Weights of a small GPT-style language model, trained from scratch on English Wikipedia: untied embeddings, 6135 steps.
Each number is 128 + 24 x the weight over its row's rms, rounded and kept within 0 to 255. Layers, rows and columns count from 0. Numbers have three digits each. The size before them is the row's rms in percent of the matrix's.

# gate: layer 5 MLP gate, 320x128, rms 0.209, rows 161-191, columns 0-63
# up: layer 5 MLP up, 320x128, rms 0.199, rows 161-191, columns 0-63
# down: layer 5 MLP down (transposed), 320x128, rms 0.111, rows 161-191, columns 0-63
gate161 121:169095110119143114093151101119141122142124165110125107158140143144114082179111111150106077077146142157091115101127119145172095161144128173114149112121114140133092067124103127139113116128097086
up161 120:140115106133125126142127157162148111109141105119154115145116092089129136183163131125091130114115113103155136161157152091153116104118126168158159143143113168138155166174128128131140172135126129
down161 127:175101087128121138091139085112157165105110137140149164109144103147125140123133135145138103140128095135156129138137151101103170180095118136147149084125140136117115092094157124073130096128136119
gate162 110:136129102155114103114126132147135147104116156149128074143108079143102131187177174105107160161085103161124115133102112144148128121096136137169134132143143142146154155146106128065121130141090116
up162 097:120066114141155107077158147119057130156160118056128130145119154112110128140123127087110128131100151167176135137173137106081115146151132141094118110132165118124085117131119084124117166087125118
down162 103:147129101072144146112146128121123154133137111150126138131132128148147125128106098145132117143132156079166155151143118105161165115146135128103165128082114107148149098093145134170131144142124161
gate163 112:167160147136107156106150109175112102081122139123133099138122109142121129120140089124153126145137120123156140178130124117132120090137106089205086083130151168166103143122135135144103153138089092
up163 121:127162106194121132112137125100140146096152073126117130158111114154125108133118141139114176185117155137140093141131157117103137115146132098125120136111132102112059130177172154116145145122147095
down163 105:135086097098108185121133152118142109187145153137125142105121143106151115149137102154158094122102086156111118124108113105112130176137171139096180126138107106119181129118079126170136118105125157
gate164 121:115174227123088182143115153102131092129113171152101118114158148134111088092114115112151222148142133148107119122133127173096181105121125132127139114149143120139092142130128129147147138104124144
up164 115:156072040142170108125129117169118158134121101109134138132116114140119141181146143131118023142090112138137141105113102096152099159122152141121120137116105144125179130173103125119117097148121099
down164 112:117174223136081182135143162100148084155149166113117122096147133116127087073108107120119201151155123136093098132151128116091181093106090127130125134147161125133094179111126133147151154092118141
gate165 094:146124095170134121134152160102154165137117131147110110152142177110129131093164124106114074144077133136151141127158158125122148133073091128139117120149141107104137113135129129135095141183112132
up165 094:136141128095166182150097169110083132105112095107130173136132109119068162133112125108117127159107132131143153138130109108145123127101118176136092111141128144152129098097126119113082113128122162
down165 096:130124188163107098100135115187116154116127126151149140099119125127152104112095151146135127113139116120112113115138116170125123143159138113112151134112124126127117147135133097138156139085149104
gate166 104:121164176145149136145123141120139113156098090145127118160158163087144127087116098136164093130139125138137118116133133159143134126132102151168153120108161139197101156147143117106098119117133119
up166 113:167077137133132155096159105147113143105142139144118153088148104170164130140128129151153144137147127118097124054122085126133126151119110156145132140132118083119187124130135139150139157117119113
down166 106:109146141131113101180107134135141077121163159099145104200127135106141118110121171160104113126133129185129117123126164151123128107161149121143121108147116153175131125105079116109119111155140119
gate167 060:087139115104098101150139112148133119133149138141131145145075140133130139187116126100157087116095081146153126152147103130101154098145129137104119150114122103135067108127107105118128094142140158
up167 058:133071093095130154133152132093129177108127103111142124143156120166140152166133135122167111165120122131159116130092138160132146142103137150105169114153166133107163105156099122144130126108130098
down167 067:144143158108147082129187157129113126111148141141123155131120178113117098131104161138137152141130156124108151126114132061124122109173120147138115112150169101170113114094145091148161113172103151
gate168 105:144108140124156145124174145125172115141139119156132100105119127116088117111147106141078076106115112130119105089138159082162107138130100129167152110137139147161117111111095140134099127129102065
up168 091:160128117146131127112148141113121112148127118132120096146101176109096095110119127145075100111100117155157082107112150110121115153094050141139131113133182109113091131107130111121101158149114091
down168 103:117104114166144112160182153136102135113129095087112138138082117125107133063126131102193137139105108136130080192127136153109133095095156112075099117144144139149141134123147135126081119135126137
gate169 080:130126121102154107158102139100123113143105124131134136120079130096141060105127124107128153159133151148120164121147178146110115153129109128097136124112134130145122121195093118133116122094114138
up169 074:139096156097132105127082109128126108111089122156116130115071142103108128150184145133120176120113126103140148125108110142144111154136160148127089126107103089078108115150095132131135140080082142
down169 089:106128112148146143142131116166144123113139118056097133158148166139140179145080120143093093126119111142123084162134094151118137124139135147134093082099140097109151168139136161109109150145130111
gate170 064:098146139132139160112090119122089164086101127115121103111072149140112119148184097118070175143129110142121107188129150126126150112129148099134094134136128137095139100152173133171128152122101163
up170 052:134139141148110174126116148091110140117099186153150121117090139140123154137153124110104132128163087104146141193171131129148164135138146102093166121142122190151145096116192133161123131133114133
down170 072:098128111178113137116086027136104105149143127147138136136168137181127138142095105122178121137115159106113099112119116112154125150088120116128140107108109119125127137115112092123120105149102147
gate171 052:107107105146147133112183145138157128161114096142113188119097112086121134129143102090150174142091130106125096109172170135178115130149117151104107143096114161199153129144141149150127106134124145
up171 047:090137153124112112147065075203102121116115101097122119146154135152119139131131145128123099139152076083146133149161162151126127177114134117141132132152126152127135144160118111138106113139105132
down171 059:171116092103141105129095151106190128122139160108111151133135107122134134149122113119161107106144131112142106133104103118150173140137147172112099141120109151139134126102111140169126100118118110
gate172 113:145141185167077159118106162118133108124150107150078099122131082118115104139143125117112137145098145100131141103143147169099159110096092136160133119145167113127102103117130114106152166132116085
up172 102:162133171158075156156120116099085098130126124143112152117127103130107121088148149135102157119119168127115172142128089159146165112117108147140110125132136127111116166117102117121175150118122136
down172 110:117131137094161112156110127163158137141095143127140133129123119126156130115142141151099136152140172132119111084136112119128132123124140116159119157126123152111158123113136164100067131132119134
gate173 117:125160137137144139095129096136116126101085165120124156117125114131133136122132108125118172149084129139113115080115156141110100184124130143124170122124128083153153179164144130141093107094114122
up173 102:095074122104121088133129128129134113127131118138107127143117121128097141156166145129133099128130090137127118132166141126193142150140100102154111093117149148100125107100090141131125133175138130
down173 112:128178112139097134107134101159089122086104151101152116115157118129156119147084088137101150084147130147121137082107112104079106137155129117096122133145132119130155183163129175120137133101128130
gate174 089:130146151093153144125129152163107118092124092159100101145095161126143082120096106098137097095104129127171102126123126155106096086144147093090124141118086122116145136107095163127121154148106115
up174 086:166123129108147139071148178144088112171092132149128136106153118134166113114117118139162143119120079143132133105133140137164136134143121107136133138087179129127142133132173144129137148127156092
down174 091:133126123151129138168125077124151133119167108095126123122148118130092147125200152094098128114146158099086132160136135093139119140093140113127105101143124191165133139123115141163130134128141143
gate175 063:135124100075104118129099103146103076120128128110129155099122139108114127130088115133134171111120128166111146104106154063119084130170173130085109126146088144106125146133168118178127130103131145
up175 064:113179092138090107129122110125134113112139106108131096155135139103145150132122139115127084114144115079122112128113144116133143154112127132138144117152129116172183110118125182129119121098180175
down175 075:115114104103120102140104114174145103142151135098122119115145124131100113064114161168107108136140122137117126122160091147121163107136161147074150155135137126110122135147143125136122139152126119
gate176 076:141120112153132089129100123113124187153136052131130114108130134142136106142179137131160127142125125132119138110103097147100129148119071132125143123103097144097116137125114127120132117129127130
up176 068:136138138142098135138178107093168109142148178098172116174135161103111157096120089120098127153087146142137131106153155118142147074143141138117134120144122161137189138158128163100112157164114141
down176 090:114123128193142099154081121126137137097129073148115073119142178143133136149129121122104129143125142136082113102157104112085129128099148137156162146162098138100100160095146112145121104145104147
gate177 104:147151065145145115123137127140090166108110165142089131176099103112122124162144102169160142094112113135153174143091146109124158145123129147108102157119133130110146087099154124131095109159083152
up177 097:125131138107128140104154152122149111181131087127128105109128158085114144084122129118133082149108127124125116120116138132134079132121127093138125101132136139116077157096121117158143083132170076
down177 109:131129127155114090117112091153135150099137169131122130153113127157105147181082183113124140100167122143093166148087159129159173161118146143117141168099123093082132088136119124097079133157135177
gate178 117:124119156133119130155118123140120116107127119124140126121094110134147135106131141095129099090113187120137147110094120123161145141133107169107092130192125179095124139111123110125157146105137171
up178 111:126074155157183132111101159148145139120116124148113134184116134125156170145157136134101118126156113143127163122106115070170129107127116135133109131130120182106116141151124161175119141168136120
down178 099:144160128080097160153133117134148122147129153109151100115102112145131092123139132116131140097124087097106099118126140124134137098078138130140127111149085117178164126120134102128107154103117109
gate179 090:149152150101100133135114159118123135119106151107153146088128159131129122107130098117115049117114104162115103154163128136160127102163139093130141108132122129151137112117095106083132107105129164
up179 101:120139122099140134097115103164134131073121123112126140141125112144143197066160111112116091089127122134165147152096143098097141143110144150132120100144153101103121118115132125169114141097167177
down179 102:119125133164139081144102134135170112170135130144136105097143147131144083166135177126119122129157196121125096119121139084135110144137128159131158169095150151135139174134122138112099110125127125
gate180 111:129128102100166123131101112112172177146131131120150132138129137091087147156148141152131125106148112162166157152138085109140134151081140114135147131123150136140160113152110101133153113132134140
up180 105:130156151156155122113133147142158069127108160163087156098134133190154113113147115138104104163131177109148141115119095122108145159118106167111125099146129155160089125097129136133106143137124128
down180 117:115134110126135114118109097106102174125134133082194124114118140088103138135152148137134098135139119169125147128134143140131139085121178150139104160147132125129171112161143093146165117140097122
gate181 106:179121118182135125104133144083119177129135104127141143138105081084123121098113141105144168148127147147139141114146155108123111166148102101141124132115119119126136108135154129122156107067080078
up181 099:120122123149108117144137124162179111145174146144133116114143166123125147117178110111140103111146109144092139202140117104139149089138164119094166093148157117096114186098118137141123145162109183
down181 114:133093124147147129180151139121125102151128128119138143144129082103150148139083130155133173134121098163112119111136145127080114126147118138114180094100095118150159132149117128124127084094156136
gate182 050:137125174115115136128134111120126136125129131103144150096126130125138164129130146105090143134136168130125140136110146144135129148140220145142120077136109135124071099109127099150173097150101162
up182 041:124121137122098130128124155133151174094157092140151117127128125110121107105102103118114157131137156157112150126118130144152145112152174188139087085114152138115140107079166121160122136134126192
down182 047:138153109104123121153117140167124105146124111177092123111129145133124111130141087129128095099087110104101064112116125095148097096126077135139178148105129094158149160126170163101112154108167137
gate183 096:138112132126154117120116111132146132139102162147118119148168118131136125102130143100146199158123141164119083113116128140122135128128150164148091131137131120105094108113141184099108159118161122
up183 098:110128083126110139141159123165119133111131125142126172114126097162124093124127109141134123156164109119072153169114144142110142139178188121092140104125100095121107161141148118115162116163127104
down183 104:126100157162127121127139101116137100156117121137149136169130144097163155121143158156132133128132133161154122125126151132108102136134076153120142140129163167153157148118067115105147156156139160
gate184 087:153139078110163166138140104129155183091139134146144133147069139137185116124119136158122117081183117125115089118111118134106122117144134103111094148143125160102178083123125139181133138149140144
up184 081:172123111125132126110148100143120125109118105146161115118094143144156104113117113154088148082161097100110142096091114148138102106130139126131159155151128129120156089151110129167097114135146107
down184 090:108121141164122105088099163163149111137126143086130144106173147103098159142134137105147124177110161111155150185199130147121166120123144107143122133100120119167075179117167145124139142116099151
gate185 093:102095155134134144157131150135120155103129103133130151107100151087099136124133139134165116152132114116131114155182125144121136170118138120088095091118133114127074119103135109126110114103128115
up185 113:166108168142087135165107107129119147079131138071105137107095122147105121082077136148150138124122162093164131140155139133120136125141109113147113092097172099107107124102166134173170135090137151
down185 101:099141095136113079091161128152095143140150145153126092182117119134155127152137097111079137134162114136120129090097169140113123122101118160132161118144072139166158123134090128125129138145108142
gate186 094:105095090104107114111134160099115136147107104145146102120113146144127141159103119126094159083121184123121158109140125110157119129123149149145143121138126081082127120146135171144098157127122162
up186 102:134142064117190130085146125134134160199102126127117134127167113142130141120142127134124132121129143119124143145149123073161108115148127136124120113133116102109172115155125150136127137122118136
down186 100:138124155152158116127146117095108073085165140103082125134094129137145094173160124131097138158111096154119093115103145142106147134105121146140144178139166153090111130134125125113148109153112107
gate187 106:086155117126131131100163135088107111134132094144113132138131134115128156128139108118126175143126168117134096178130151130145174077177078166100129148095129123142066121122109143097075164101125128
up187 105:120128171119142122139130067128099136134127181127139146171155144134154126075090126137167183148145158094143129113151146154094159118130110132133128132120167121147114128165124156138112129132152083
down187 101:190132110163140099177119160109145138122134086157129134138116107090098119150113126141100118117150122182097108116148119115147120129109184105133126139139100128129151147101157077129129112149074145
gate188 097:137119128144119132107034084153140149137102089131113086153128148093174136140130130144125103158164105138135114147129056159120120100143138159113137108109103118136135137120103098137140112132122157
up188 104:185112136106112128151123094120133114165139123102105135112132150125101115159096177138111122115126126165148106133133176115157100109126114141138165148137170149166147138099169135127115128152105100
down188 110:144156101142119146115129130126086159108123146136154129153116153139128137086138090098155132137131161151119126144146058103095122125102140126122092067140110110102103136117104094124116193138167084
gate189 103:162083116105114127146107143093128157129152092129127099147156145165093132138147148097113092140126122148149082109086159118165114092107136143093158089118089146153112122139121123144144093102106122
up189 112:155166139108102126105123190113123103114108109153135123119100107162169127131122118068085113122123115138130138109135120140150151113133101135129106114128126146176098089121128146152096151108153179
down189 100:151126134140153174132112127146098108115159147114151136139159122093157144145087148145141165146115137114128133141159084122095092175130113118154126142130174118102184156146108123142181123134131116
gate190 108:120118114180162107130122122150109132149129134149116105100158141071131097123156095120136121117175139102161139059131116110152101154083131153114120148101135162165073118160092115137123111091139119
up190 070:138149126064104144131139155098123128120130107118123143117122103190120137128110149127109142123084076175112082167103150144098122110133136108137132127145111106127165124091176136110162132133103134
down190 102:145133114171152105134112100166114130164136139160108113111144125083133101137115095129092125102155153106148124055141122150125141132113126125112121122123137131133116105154100095132130148106117146
gate191 118:093116135102112177111145159082081116176097133109124138133180153124128126119130116098134111132132096178118134136182147110098151106120087159138169067146105138157126140169137104109133145090110093
up191 113:125131086166135167130108138085095122129120105151124154135082139106104110104143150131119135137145138145095129122139107125127129120106077188153122071120105124096156085114123158141107166140090144
down191 116:136125136149103087114159154160171100137109156083178130168170140135088119099129154113107137083136141133136158141155095113140144105119116113134105103120147130130120156098172131119146138081151149